Weights of a small GPT-style language model, trained from scratch on English Wikipedia: 10 layers.
Each number is 50 + 12 x the weight over its row's rms, rounded and kept within 0 to 99. Layers, rows and columns count from 0. The size before them is the row's rms in percent of the matrix's.

# layer 2 attention query, 96x96, rms 0.0788, rows 65-95, columns 0-47
080:72 42 41 47 59 47 20 48 63 53 51 71 41 39 79 73 42 49 61 44 61 51 54 41 71 47 51 48 54 32 30 45 69 44 70 58 39 47 49 59 51 56 48 47 51 53 56 65
089:43 50 47 40 77 46 25 70 32 43 50 72 52 21 58 65 37 56 50 55 35 28 58 43 60 57 48 55 42 42 36 49 36 56 29 54 47 57 22 41 28 30 44 73 55 49 48 50
074:30 55 64 66 46 48 63 21 57 33 48 26 57 46 36 52 53 26 61 60 58 51 48 38 42 56 42 53 63 54 63 39 37 53 56 41 55 47 61 32 42 61 70 40 25 37 24 46
076:52 40 37 41 30 41 60 58 64 33 62 46 51 52 59 50 64 45 45 58 66 57 64 49 28 49 26 59 53 59 59 44 60 59 45 48 28 46 59 45 45 36 46 39 57 32 38 52
070:63 60 41 78 54 58 21 40 56 56 53 59 42 64 54 36 47 58 63 36 43 82 29 54 31 58 47 41 28 55 61 62 42 58 47 53 54 46 55 60 52 46 55 41 46 46 76 67
068:52 43 73 46 52 49 49 38 54 32 38 78 45 58 64 53 57 60 67 53 46 70 48 48 63 38 51 47 66 51 19 59 24 64 55 52 63 55 57 81 52 69 29 49 63 63 67 54
093:37 56 63 55 34 57 67 39 39 27 55 23 55 60 46 50 49 45 54 65 62 60 38 57 32 44 44 46 74 43 50 63 50 46 56 41 39 33 65 42 66 26 71 46 41 28 45 39
094:42 52 65 70 27 68 62 31 50 51 63 31 52 52 44 66 57 41 74 56 88 42 45 47 58 39 59 49 63 43 61 66 45 62 50 46 39 38 62 50 58 39 59 38 33 40 43 41
084:66 43 42 41 39 52 31 51 50 63 59 55 26 45 72 39 48 63 39 40 47 70 53 34 34 51 31 41 58 27 35 63 62 50 55 36 52 37 53 48 49 32 42 39 50 52 79 54
074:65 35 43 52 35 34 51 52 73 47 49 44 42 59 28 62 55 57 61 59 59 75 59 54 39 50 45 57 58 47 66 40 41 33 37 45 46 56 56 39 67 63 53 28 39 15 31 48
079:31 49 55 42 56 46 76 60 52 65 57 30 65 56 38 34 47 55 48 57 43 46 45 40 57 56 50 44 62 47 67 54 31 53 28 26 56 53 58 52 59 28 75 38 39 30 42 36
084:45 74 67 46 50 55 62 33 50 41 62 49 50 56 38 48 47 37 54 45 63 76 40 45 46 41 33 48 49 57 39 42 46 55 34 38 56 55 60 49 43 37 74 52 44 46 38 41
067:57 55 55 44 52 16 52 45 52 44 46 58 48 42 58 47 41 40 58 52 77 25 26 36 37 49 58 69 53 48 25 45 55 60 41 47 64 58 35 66 48 24 51 73 30 50 57 42
066:43 49 43 34 46 35 59 23 56 47 55 26 49 56 62 44 54 56 56 54 36 54 56 40 25 54 62 56 63 45 56 64 38 53 47 28 45 56 69 54 56 47 68 26 59 49 59 43
067:46 53 49 32 62 21 53 48 48 41 40 51 47 36 36 65 38 40 61 45 64 40 46 54 59 53 39 57 44 45 50 42 66 30 37 44 36 50 51 47 57 33 46 40 30 26 43 57
085:61 29 59 51 53 56 39 60 67 60 66 63 44 58 70 25 47 69 25 33 32 46 57 45 52 52 43 51 31 53 42 35 58 46 37 63 62 47 47 52 55 34 58 50 52 49 54 55
094:68 46 34 57 65 46 15 46 30 44 51 64 46 44 52 59 49 40 53 17 47 42 65 48 72 48 60 64 44 39 45 53 67 55 37 56 33 53 35 49 25 55 44 72 56 51 59 56
075:33 29 52 69 33 48 67 33 45 29 30 30 33 40 24 23 47 22 39 56 42 70 53 54 19 65 53 46 58 62 64 53 33 56 61 56 48 42 59 48 49 52 56 55 61 42 54 61
075:38 61 51 45 62 59 46 74 44 56 53 37 55 56 45 56 49 39 54 32 59 31 48 43 50 56 63 54 30 43 46 34 59 38 47 33 43 68 58 44 60 66 52 59 52 50 17 44
062:47 52 57 74 53 50 35 44 49 56 45 25 46 59 69 55 72 60 41 57 56 55 33 63 64 26 69 57 18 41 45 72 35 29 52 47 37 45 48 41 56 39 61 57 35 61 60 76
067:40 34 34 43 50 72 50 39 65 39 57 48 58 34 55 45 54 33 69 42 52 67 36 61 62 24 41 60 54 40 48 50 41 52 30 25 44 67 57 37 53 47 49 34 47 53 54 51
072:46 57 66 49 43 53 54 29 53 51 60 60 45 61 36 34 67 65 51 54 45 46 59 67 46 44 27 42 51 69 67 73 59 52 60 35 58 58 53 39 53 48 48 32 48 29 32 30
081:47 50 47 33 62 45 51 40 38 63 78 60 44 46 49 33 48 64 50 45 30 37 41 39 46 52 49 52 47 52 41 45 49 61 46 60 61 55 55 73 51 69 46 37 61 55 62 66
079:59 52 37 47 61 34 26 55 38 79 68 76 45 31 41 48 56 48 59 48 47 29 64 56 53 56 50 56 26 54 61 32 49 59 41 56 56 41 39 45 35 36 52 60 63 37 43 67
077:34 60 44 62 59 54 73 40 48 38 50 58 63 62 68 48 56 51 60 35 39 51 55 48 54 27 41 54 79 48 53 57 55 50 32 48 41 46 72 52 67 46 39 23 24 55 54 30
084:43 43 37 43 24 50 73 45 47 53 63 52 54 57 46 52 45 59 56 51 38 36 39 35 61 44 42 50 39 10 48 53 67 32 48 54 48 51 68 56 67 43 58 23 52 52 39 45
093:40 47 68 51 47 68 64 36 67 39 30 34 56 45 46 62 53 27 55 64 45 66 38 50 65 41 54 41 55 61 54 55 34 52 51 46 48 56 62 47 63 48 43 62 30 28 38 35
071:55 47 29 40 55 50 59 64 53 54 59 51 57 40 61 40 59 31 53 65 55 39 64 49 59 55 65 56 42 64 57 47 50 62 35 55 51 54 55 68 58 50 48 71 66 53 69 45
076:49 39 50 46 44 65 26 54 70 56 47 52 45 51 56 27 47 56 30 38 26 52 34 52 48 51 46 44 47 48 58 36 55 60 56 49 51 39 59 65 44 35 47 45 40 64 35 53
069:40 59 71 62 51 28 60 59 43 49 58 48 47 47 37 72 58 46 31 43 51 36 62 45 54 52 27 64 41 70 44 23 44 33 44 46 47 49 56 50 53 30 43 58 62 17 35 62
079:49 66 54 44 41 25 57 56 43 42 48 26 37 31 47 69 41 30 43 65 65 36 53 50 56 66 46 56 53 56 71 58 47 49 40 45 43 75 49 34 54 37 60 74 54 35 36 46
# layer 2 attention key, 96x96, rms 0.0836, rows 65-95, columns 0-47
100:48 35 43 53 54 45 42 61 30 36 51 40 34 49 51 43 56 40 32 61 52 55 56 64 50 56 64 37 40 60 64 43 41 51 66 72 51 58 28 37 36 60 60 99 59 47 55 42
098:40 46 56 50 46 36 48 54 26 59 37 41 47 38 49 57 53 31 51 55 67 56 50 70 58 69 60 64 42 62 65 41 50 41 56 59 42 61 24 46 56 55 55 99 69 53 52 62
099:61 59 50 49 47 62 56 36 62 58 60 52 60 53 46 56 45 70 62 39 35 45 50 58 55 38 42 56 60 49 48 57 61 54 42 37 58 41 61 64 54 37 54 00 41 58 47 43
073:51 48 16 45 37 61 21 39 66 62 58 43 47 64 64 66 61 54 59 43 50 39 50 15 69 50 58 43 64 36 26 73 69 40 49 69 56 53 40 63 51 49 36 29 32 59 62 48
094:53 55 54 56 52 66 59 61 54 50 28 46 50 58 39 62 65 43 32 49 55 53 52 59 57 58 64 50 55 49 62 40 56 48 58 49 46 51 37 43 44 71 57 83 57 56 48 52
076:65 35 35 44 67 49 47 64 48 45 23 36 48 38 38 50 50 40 44 53 63 45 46 67 45 68 58 47 41 47 61 43 47 55 56 41 37 58 43 52 37 55 57 92 67 40 53 49
109:61 50 51 46 45 48 52 38 60 56 58 60 41 65 49 55 33 70 51 47 34 45 39 27 60 27 43 71 54 46 43 45 63 52 41 52 56 44 61 67 51 41 56 00 41 57 62 55
113:55 61 42 40 37 46 44 41 59 51 59 54 54 69 60 61 40 68 61 40 26 50 51 23 38 33 38 74 61 45 45 57 56 32 52 43 53 57 58 56 58 41 53 00 39 56 58 42
089:61 44 36 64 52 59 50 57 59 60 33 59 48 42 44 43 65 32 25 59 26 44 62 70 44 57 56 44 38 51 48 61 33 46 67 72 38 46 42 38 42 62 52 87 77 55 43 44
092:59 61 29 60 48 45 38 20 60 55 54 65 56 71 70 58 62 81 57 35 40 43 51 38 47 36 46 46 82 40 37 61 68 36 35 43 46 57 63 54 70 49 50 16 31 60 57 53
093:45 59 39 49 29 54 40 52 60 56 61 67 46 57 56 40 48 77 62 35 43 49 40 50 43 36 34 64 62 47 34 58 61 49 35 55 51 49 53 61 66 49 56 00 43 52 57 57
105:54 66 41 51 46 45 45 33 56 59 49 53 59 67 64 46 47 69 63 43 41 48 41 40 51 36 51 65 61 50 53 49 53 57 43 45 54 48 73 54 54 40 57 00 33 49 58 42
068:22 53 82 63 71 62 49 57 26 61 48 37 54 33 38 52 50 28 59 57 64 42 38 60 63 36 43 52 31 50 36 52 28 40 55 55 38 57 67 39 33 31 51 39 43 34 56 46
076:62 60 23 53 40 61 46 56 76 64 62 49 60 56 45 60 53 56 53 38 19 25 43 62 56 57 50 39 62 51 32 40 55 51 57 53 45 53 48 53 50 61 54 03 56 81 47 55
092:64 65 38 53 45 52 43 33 68 55 59 69 57 62 74 39 39 70 51 44 28 54 47 52 57 42 41 49 52 37 39 61 46 37 40 47 47 39 62 53 62 51 44 00 33 60 53 47
100:49 28 50 47 55 48 51 69 43 54 36 48 46 36 46 40 56 28 28 61 68 39 56 63 52 53 53 40 29 60 63 52 32 60 53 51 46 54 34 44 48 63 47 99 65 51 37 55
112:57 41 52 51 53 46 47 71 42 49 40 46 46 38 41 50 58 29 35 71 53 53 59 61 54 65 46 38 47 58 63 46 50 55 66 67 45 51 30 44 52 64 48 99 63 57 47 45
079:56 64 75 24 51 49 59 42 57 28 51 52 49 47 47 50 39 62 63 30 42 61 41 44 71 40 59 41 62 49 51 51 68 55 59 31 58 46 57 45 33 31 52 15 30 45 47 56
091:42 58 61 57 50 53 40 38 53 53 69 59 44 69 57 52 44 66 54 43 34 53 45 36 59 29 43 62 53 45 48 63 54 41 35 47 58 42 61 74 62 55 55 00 50 51 48 49
071:51 40 68 49 51 43 44 42 43 32 40 73 60 62 70 68 37 46 77 34 64 48 45 39 26 21 52 60 57 38 50 35 51 55 40 54 54 59 63 52 44 73 47 19 30 34 52 49
077:59 66 37 45 65 52 47 34 40 55 67 62 65 55 27 37 52 75 62 42 46 51 44 32 28 77 40 67 71 42 31 65 53 59 52 41 53 58 57 47 57 58 68 00 26 49 46 59
077:56 53 05 61 44 43 43 48 77 57 63 68 57 76 57 61 68 74 59 33 39 41 54 47 49 49 43 61 67 34 53 42 51 46 32 63 48 49 46 56 62 51 50 15 28 66 55 48
103:54 57 41 52 51 64 45 62 37 57 35 48 45 23 39 36 44 37 32 67 41 55 54 69 52 56 67 39 39 53 57 55 39 56 55 45 46 50 38 42 41 54 41 99 70 55 59 61
095:40 53 63 55 60 49 53 56 61 56 30 44 39 28 44 49 38 23 32 69 51 56 58 56 44 56 66 41 61 58 63 44 35 45 43 59 48 49 38 46 52 42 43 99 65 49 41 43
088:59 59 18 38 43 60 33 28 66 52 53 74 50 65 47 49 51 77 52 45 20 43 43 44 55 59 55 67 68 46 53 69 50 46 60 39 55 39 41 61 50 39 56 08 40 76 56 53
088:58 66 41 53 41 45 45 50 58 71 55 67 56 49 54 50 59 47 32 43 16 44 60 57 43 65 36 47 51 53 34 45 27 49 56 44 57 52 19 58 59 62 49 25 78 68 52 61
113:48 52 46 47 50 51 41 31 54 60 57 46 53 67 50 51 42 63 61 35 44 52 45 33 42 34 45 54 65 51 41 53 66 47 47 41 47 45 72 51 54 44 60 00 36 37 56 57
078:48 45 75 61 59 48 42 58 33 67 52 46 46 48 51 53 44 18 64 62 69 46 49 34 25 70 44 42 30 72 52 50 49 45 46 58 49 48 39 51 38 44 51 99 45 36 50 68
093:51 43 45 54 54 52 39 66 40 55 31 46 59 24 43 51 49 28 29 63 39 50 56 49 58 56 41 39 45 53 44 53 37 56 53 65 46 54 34 45 42 62 54 93 62 52 47 39
081:60 65 61 37 53 46 40 38 67 60 50 53 42 53 52 52 50 60 67 38 58 44 34 43 50 22 41 54 73 59 31 48 59 55 34 47 64 50 67 63 47 38 50 08 21 68 50 44
081:54 58 79 45 44 49 57 26 56 30 61 50 49 59 52 46 48 55 66 42 61 35 37 40 59 43 63 66 55 54 46 52 57 39 40 42 56 41 60 35 41 40 50 23 31 35 54 30
# layer 2 attention value, 96x96, rms 0.081, rows 64-95, columns 0-47
124:43 22 43 28 57 59 42 50 48 51 58 55 55 64 73 41 63 63 43 49 54 33 40 75 59 57 35 56 49 53 53 49 50 46 40 55 69 37 48 54 65 53 29 42 76 32 44 47
104:46 52 49 52 36 50 49 50 19 59 54 42 75 50 51 55 63 48 59 30 39 62 52 53 53 51 41 54 39 38 69 63 62 67 67 36 49 43 55 58 38 42 41 52 63 51 79 76
135:62 51 39 65 57 41 54 36 41 61 52 39 48 35 38 67 46 50 62 50 42 83 47 57 51 40 62 62 63 54 45 57 60 37 62 33 35 40 61 45 34 22 41 56 43 63 71 50
089:50 41 51 57 37 39 38 57 35 41 63 41 28 46 38 50 60 49 44 49 50 57 36 57 55 50 47 42 61 79 64 51 39 52 51 46 67 39 55 73 43 40 32 44 62 63 62 40
121:30 47 48 38 46 64 52 57 74 47 49 47 54 48 53 37 65 56 47 55 49 53 51 48 79 46 41 54 45 70 54 31 37 79 44 52 75 37 47 64 79 53 53 60 61 44 42 45
104:42 56 64 36 60 34 49 52 57 74 37 43 42 51 70 58 57 74 51 64 55 44 40 53 41 36 48 51 42 75 36 42 45 38 56 56 73 55 52 37 62 47 46 44 42 32 34 46
110:45 42 56 31 57 68 49 39 57 47 71 68 53 54 45 49 58 38 30 45 45 35 47 47 50 68 29 48 49 24 76 45 48 62 35 47 46 40 68 72 45 61 43 47 54 47 69 13
088:50 65 49 39 52 52 46 56 55 57 59 64 60 49 69 47 47 51 55 67 53 32 26 25 41 54 60 31 57 17 47 44 54 68 46 55 57 62 61 50 44 66 69 57 57 31 37 34
120:57 35 33 43 42 53 52 44 50 43 59 54 52 67 50 64 35 57 39 58 56 23 48 65 46 46 52 50 56 44 74 50 50 38 40 52 44 49 61 51 47 69 40 46 54 49 58 52
105:56 32 56 51 48 52 45 44 60 46 37 51 64 32 47 65 44 67 45 57 53 65 55 66 52 48 52 41 49 74 58 54 45 30 70 61 40 26 50 51 74 66 38 46 40 63 60 71
137:40 58 50 63 43 43 52 70 55 47 52 47 47 38 64 41 54 46 74 44 48 66 47 25 63 54 63 39 53 47 38 41 44 70 47 42 51 70 53 54 39 44 70 44 52 48 44 41
144:38 79 45 56 48 43 54 66 52 41 46 46 17 46 41 26 46 58 75 41 57 59 53 37 23 55 51 46 43 47 50 53 67 44 51 48 47 70 49 54 48 35 63 46 52 56 26 57
093:60 26 42 43 66 47 52 33 41 47 40 55 65 46 40 43 56 62 41 63 65 18 44 72 51 46 49 54 62 43 45 60 37 32 47 60 25 47 50 57 45 54 35 52 65 40 49 39
088:50 65 62 50 56 47 39 59 50 50 46 32 60 40 50 50 61 55 51 58 59 69 57 80 54 54 54 44 39 87 49 40 55 53 55 46 51 33 35 60 42 51 20 38 44 56 56 71
124:39 61 52 48 60 31 51 53 61 55 44 60 32 48 65 63 37 49 48 50 49 39 54 53 28 63 44 48 25 57 37 37 43 81 67 41 68 53 58 39 68 67 67 46 45 35 54 48
119:28 41 55 48 32 52 53 58 65 42 58 42 30 42 55 37 63 39 71 44 49 51 54 08 54 59 59 35 48 33 68 43 43 80 64 40 46 62 35 49 54 52 75 44 49 48 58 43
139:53 41 50 38 50 56 54 47 58 53 35 50 69 48 55 54 53 64 40 55 59 52 58 76 42 42 52 46 52 64 56 60 41 40 54 64 65 48 42 60 47 54 23 44 49 44 58 53
117:34 60 46 57 52 31 58 49 66 31 59 55 30 48 50 64 58 38 59 57 48 46 50 26 38 65 40 43 28 31 34 43 48 59 44 35 41 71 60 51 32 57 70 48 50 57 29 38
089:33 50 52 62 35 54 46 38 48 53 56 46 43 32 35 56 62 43 53 50 36 75 73 50 42 46 50 50 47 58 16 41 53 47 57 40 63 36 49 52 33 53 54 48 41 65 61 58
096:61 42 43 40 69 45 56 40 39 58 22 52 41 51 65 56 48 71 43 63 55 41 64 68 26 44 57 60 42 66 47 63 63 38 51 61 45 50 49 38 61 58 47 56 42 70 41 68
113:53 57 56 62 53 61 48 61 79 37 47 50 41 47 56 30 68 43 53 46 50 70 58 44 73 41 62 51 44 62 40 46 51 47 55 56 70 50 33 59 51 42 46 38 46 61 48 52
105:61 42 55 58 63 62 40 41 56 34 41 48 19 48 50 53 55 58 38 51 51 50 55 73 44 35 49 55 38 68 30 43 40 30 31 62 59 50 40 52 88 37 48 55 51 71 26 41
106:53 59 52 63 48 49 68 45 49 76 58 44 49 45 48 47 53 51 66 42 46 64 68 59 37 47 47 60 44 76 30 49 44 59 59 41 57 42 39 51 35 47 52 41 45 63 51 57
100:45 64 30 64 35 54 63 46 64 45 69 77 56 41 51 57 39 26 32 46 59 49 55 56 30 66 53 53 53 39 40 51 59 59 49 56 54 40 42 58 65 44 57 46 44 56 66 38
124:37 52 40 54 55 50 39 55 61 35 66 70 54 41 37 39 54 34 56 51 45 31 43 19 72 50 50 35 47 35 72 33 49 84 35 43 52 37 54 56 63 60 66 49 45 41 66 39
089:58 46 65 59 74 18 60 41 45 39 49 34 43 49 55 67 39 63 53 54 46 45 37 76 42 50 59 56 32 60 37 61 45 25 43 59 45 57 56 39 56 41 43 41 46 52 52 71
074:65 43 51 44 49 24 53 37 52 53 45 41 53 41 43 63 49 47 22 57 60 60 46 43 45 32 50 49 33 43 54 44 59 32 58 67 21 76 42 49 34 52 58 51 48 47 46 64
115:38 60 59 56 47 43 46 54 58 37 52 55 19 47 51 37 46 61 55 51 56 32 58 27 55 50 41 39 29 45 49 27 62 78 55 43 66 62 45 54 72 52 73 46 41 45 42 42
117:56 57 62 50 75 61 60 51 55 51 40 40 26 52 55 40 62 40 61 41 39 72 42 43 47 42 49 54 30 71 38 36 34 45 63 48 56 56 36 53 44 43 52 50 36 60 31 49
125:52 56 55 59 52 50 58 62 42 60 71 35 58 32 37 47 67 61 71 53 46 54 43 47 83 28 49 45 75 56 50 49 41 54 59 46 58 63 53 48 19 44 28 54 58 49 39 52
104:38 50 46 44 49 80 41 62 55 43 62 61 22 60 58 47 36 45 46 57 40 24 35 28 71 52 44 31 57 42 41 41 40 59 22 55 58 74 59 52 50 55 57 52 37 51 48 44
097:39 58 51 47 41 09 55 59 26 59 32 51 42 50 44 48 30 56 71 48 52 49 38 49 31 41 61 47 55 49 56 44 32 55 65 45 53 38 50 38 27 47 57 52 66 43 58 64
# layer 2 attention output (transposed), 96x96, rms 0.0729, rows 64-95, columns 0-47
130:42 73 38 75 47 58 64 42 17 43 47 32 35 58 52 24 46 56 56 68 39 69 57 36 21 61 48 53 59 52 45 52 39 43 50 52 40 57 47 51 37 59 64 51 27 31 69 49
105:40 58 39 53 57 69 51 42 89 30 36 43 46 40 47 36 53 52 52 76 31 33 33 33 23 52 54 51 41 47 51 66 49 41 53 60 41 45 47 44 47 52 67 55 21 58 54 40
135:45 42 54 29 41 47 31 63 99 33 42 41 59 43 45 48 62 34 56 57 48 37 40 27 31 56 46 32 38 64 50 43 52 58 49 50 65 39 58 44 60 51 63 50 38 61 36 53
087:54 50 28 51 62 56 42 50 38 40 34 40 69 69 61 48 56 59 54 52 44 70 41 34 17 59 38 42 48 41 60 31 54 69 47 58 37 52 51 48 59 66 61 34 30 41 47 38
116:53 61 42 72 51 49 63 50 00 61 53 44 45 69 72 65 49 66 44 50 52 50 61 59 37 41 41 61 46 27 53 48 56 35 40 46 32 66 47 50 38 40 48 52 63 31 57 54
103:46 44 39 59 43 61 63 40 17 58 61 65 49 49 61 39 43 37 52 57 55 65 75 55 45 59 49 50 55 23 47 38 43 50 34 54 54 61 45 50 66 59 62 58 69 42 65 57
104:52 54 58 57 62 61 57 45 32 34 66 17 40 25 46 44 41 61 50 55 47 55 45 58 47 53 63 67 53 40 38 58 59 48 58 44 36 49 46 43 33 48 54 44 50 54 56 71
088:42 50 62 50 73 62 46 46 23 45 60 37 50 35 50 69 48 39 48 42 64 33 63 76 85 57 63 62 57 45 45 55 65 37 54 45 43 38 36 46 52 26 44 74 68 58 57 76
124:41 43 60 56 53 47 53 33 49 40 60 38 23 33 30 13 49 41 57 55 43 63 34 43 57 69 58 58 61 65 50 67 33 66 58 33 47 50 50 45 51 26 65 46 26 47 42 63
101:51 49 51 62 28 29 50 59 69 51 42 48 41 65 45 24 54 50 46 61 40 71 24 32 18 59 52 45 36 60 68 45 42 68 38 34 62 54 54 53 50 38 63 36 37 28 40 29
133:55 53 45 34 66 54 51 45 47 50 51 73 72 48 52 80 43 51 48 47 57 22 72 70 75 37 49 57 46 35 46 53 55 29 54 72 47 35 50 45 52 42 38 56 66 58 38 52
132:50 47 47 25 55 53 47 46 59 55 45 84 64 52 43 72 44 47 54 46 61 10 63 59 73 39 30 50 66 55 37 45 54 43 70 75 60 52 62 44 50 72 25 54 50 73 48 46
101:48 50 41 61 35 56 61 51 40 54 52 27 43 70 52 31 58 50 63 49 57 79 40 33 52 59 63 46 62 57 52 55 32 71 34 34 61 54 44 57 67 40 73 46 41 35 65 60
095:50 55 35 57 41 36 51 46 65 44 39 59 50 70 64 37 52 49 49 62 35 63 45 31 11 51 37 36 32 45 59 34 41 55 45 55 50 60 61 55 53 69 60 52 37 30 54 24
119:52 43 70 48 57 46 37 48 11 60 63 41 48 26 52 47 39 46 31 40 53 52 75 75 76 43 54 65 49 47 57 48 64 49 44 49 41 62 46 52 32 45 22 45 79 40 35 66
127:62 62 49 45 78 66 59 51 23 60 55 71 63 55 46 70 44 64 50 43 59 23 62 70 83 33 48 69 54 29 49 57 56 35 45 65 38 47 49 46 44 42 41 49 65 63 46 61
141:48 52 44 73 31 55 63 52 48 51 42 39 46 68 55 24 47 48 51 62 37 75 30 25 17 62 48 44 52 46 61 43 39 68 36 32 57 64 54 56 67 58 72 55 36 26 65 34
111:57 35 60 25 73 52 45 45 38 50 60 54 69 29 50 67 39 51 45 29 59 29 71 78 95 46 52 60 58 47 48 57 64 41 55 59 44 41 54 45 45 50 31 51 71 59 40 67
080:69 49 55 34 60 38 34 59 89 43 42 49 81 54 46 71 61 41 53 44 49 32 48 43 42 43 39 44 28 58 62 26 62 49 54 52 41 50 59 45 44 54 55 51 49 54 33 39
099:40 43 47 64 13 45 56 48 52 64 52 35 35 55 37 26 50 39 54 59 54 71 42 27 40 54 46 43 61 62 48 51 30 68 32 33 77 69 56 52 56 41 63 55 44 32 58 51
120:60 59 43 44 54 36 49 57 45 48 42 73 79 69 52 85 52 59 45 43 46 45 62 53 48 43 37 42 34 44 55 35 59 36 54 70 39 44 51 53 45 66 40 52 58 50 53 23
111:62 44 42 56 37 23 45 61 21 66 44 46 54 77 51 55 56 57 54 38 51 86 59 38 31 59 27 32 58 72 54 31 53 66 41 46 49 53 54 60 44 70 43 35 47 31 55 36
111:65 48 50 44 47 38 49 61 78 43 40 57 60 61 51 63 55 49 48 56 44 46 53 43 28 36 34 46 32 54 51 25 58 42 52 57 48 59 61 45 41 66 46 51 51 56 41 34
098:50 53 76 40 60 41 28 68 62 35 37 27 57 43 31 59 56 52 43 37 45 47 47 46 54 53 49 40 45 88 52 42 61 50 67 50 42 42 57 48 20 53 39 53 31 59 44 44
125:54 55 55 54 74 40 49 49 21 48 61 54 55 41 48 70 51 60 38 43 53 42 58 82 72 39 58 72 36 40 55 65 62 36 60 60 28 41 37 47 23 22 30 38 68 49 25 60
090:50 35 36 52 27 49 46 35 61 57 50 53 32 37 42 04 48 40 50 54 42 78 57 27 33 53 52 39 66 63 48 61 36 70 33 45 75 59 60 56 62 65 63 41 52 46 47 46
067:42 33 50 58 27 48 36 50 80 61 46 34 47 50 63 33 43 50 46 43 44 51 45 28 50 40 51 37 53 52 54 59 45 83 27 35 72 50 57 60 65 59 57 19 63 56 48 60
122:58 55 54 47 63 50 54 46 18 62 54 74 67 49 41 71 49 54 33 36 51 36 69 78 80 33 48 63 57 39 49 59 55 43 57 67 38 61 53 47 36 57 21 45 78 59 44 53
113:54 45 35 44 36 37 40 60 46 61 43 63 67 65 68 81 47 61 49 47 58 55 75 48 48 36 38 36 44 38 44 26 66 45 38 64 48 55 53 58 51 75 41 43 75 47 55 36
116:50 53 32 54 64 64 39 45 68 42 46 64 67 69 80 75 56 45 63 58 55 40 51 49 48 47 55 44 45 25 48 33 56 38 49 56 45 38 44 43 79 38 64 55 57 55 51 55
112:57 40 57 56 74 52 60 36 00 52 67 57 40 38 51 58 39 57 49 43 66 51 66 73 74 46 66 62 52 36 44 49 51 49 63 54 39 44 41 43 44 31 40 45 62 43 39 69
098:41 35 50 39 50 68 41 42 38 58 51 32 41 36 61 43 45 45 55 59 54 43 57 59 59 46 42 59 69 43 55 44 60 53 39 51 55 68 42 47 64 36 38 47 56 57 40 74
# layer 2 MLP up, 256x96, rms 0.106, rows 0-9, columns 0-47
111:51 55 44 32 49 33 33 63 65 46 53 56 68 38 36 49 48 32 29 38 40 45 57 53 45 41 64 58 61 55 70 39 61 64 56 42 62 33 49 32 55 62 48 33 46 25 48 51
099:45 49 44 44 53 54 41 44 22 39 74 51 37 39 66 47 56 73 49 54 41 15 43 57 73 59 68 55 51 35 63 29 52 76 49 45 46 49 43 43 35 41 41 57 46 37 54 69
101:35 37 44 52 64 30 43 65 50 68 63 51 67 37 42 56 65 39 58 50 36 32 48 34 66 61 58 53 39 63 42 44 48 39 58 50 43 54 48 38 32 39 27 42 56 58 53 83
091:59 61 39 41 56 50 36 56 55 63 68 79 52 37 73 47 55 69 47 37 25 48 47 50 57 51 62 64 58 36 33 44 47 64 23 56 63 48 40 62 51 38 51 36 53 55 67 51
110:47 58 40 43 29 53 40 66 76 52 50 51 34 41 35 53 57 75 53 39 50 43 40 33 67 58 54 58 57 48 54 17 58 51 57 56 55 51 28 58 53 65 21 56 45 54 57 53
128:42 57 45 30 52 45 43 55 34 58 62 42 44 37 42 59 68 34 39 45 50 46 59 39 44 51 55 60 56 77 59 45 44 63 62 44 79 44 48 42 55 39 34 42 40 73 46 65
098:68 36 61 31 49 43 37 42 44 52 42 55 67 51 60 48 54 52 39 41 58 17 61 33 49 54 49 47 44 38 46 55 58 45 55 50 48 49 59 56 51 35 68 51 36 32 82 45
102:55 46 29 72 59 35 49 39 62 58 54 57 61 39 61 48 57 59 43 35 38 26 57 66 37 66 57 49 45 38 44 46 47 60 39 51 45 56 32 55 58 53 46 58 66 47 49 72
108:54 47 52 39 34 43 45 79 55 61 48 60 39 49 46 36 49 54 70 19 57 49 48 45 62 50 50 66 38 47 36 27 64 43 43 60 44 59 08 54 35 43 47 51 35 58 46 47
102:42 59 58 33 47 54 62 50 41 53 44 59 13 27 51 42 55 36 50 38 43 63 65 42 59 62 47 55 46 44 29 53 58 49 31 63 61 39 53 67 40 30 59 47 55 71 69 49
# layer 2 MLP down (transposed), 256x96, rms 0.0602, rows 0-8, columns 0-47
097:72 54 46 61 50 60 40 47 46 60 57 39 74 58 50 47 54 48 36 54 60 41 35 78 38 44 49 64 42 42 53 28 77 51 37 55 54 40 49 49 38 69 53 54 31 52 48 41
117:45 35 27 51 49 49 54 58 57 46 46 53 40 28 87 53 57 35 63 31 52 75 56 61 54 36 47 57 65 68 44 64 44 39 65 62 58 59 44 38 55 38 33 45 64 66 47 52
110:61 48 56 37 64 48 51 59 51 73 60 63 31 55 56 55 68 58 46 65 58 46 43 61 60 67 33 60 42 38 57 39 43 33 51 46 68 55 55 26 54 52 34 43 54 37 55 62
071:44 50 54 50 69 70 45 49 38 48 49 50 54 62 37 53 52 37 62 62 50 68 43 54 66 36 48 59 45 32 51 52 25 67 49 30 53 57 54 62 45 33 38 57 45 39 64 57
117:51 58 28 66 54 44 49 44 37 46 43 34 57 44 54 32 42 55 54 45 55 65 68 46 74 39 68 69 57 64 69 67 45 41 56 70 54 50 47 68 50 32 32 48 63 48 41 44
141:54 42 70 60 50 68 58 53 54 44 72 46 54 53 49 56 50 32 59 60 43 49 26 57 79 58 23 55 34 38 31 69 51 67 45 39 41 31 59 55 39 63 55 59 58 40 50 66
095:53 59 51 64 62 54 44 83 06 42 42 53 67 44 39 43 54 66 43 56 46 64 53 52 33 51 50 39 35 58 55 78 69 61 52 39 42 50 56 54 58 44 47 37 51 60 38 58
104:47 49 52 34 59 36 64 66 39 38 39 35 53 50 54 50 49 23 46 66 57 51 31 45 67 44 41 24 31 75 61 47 36 63 49 54 41 41 50 36 34 55 48 85 34 59 39 28
115:52 47 58 63 54 42 44 36 43 70 51 45 63 56 52 53 43 73 56 78 39 55 47 39 56 52 28 61 50 66 42 60 47 28 53 40 43 41 50 38 39 34 30 67 39 45 50 71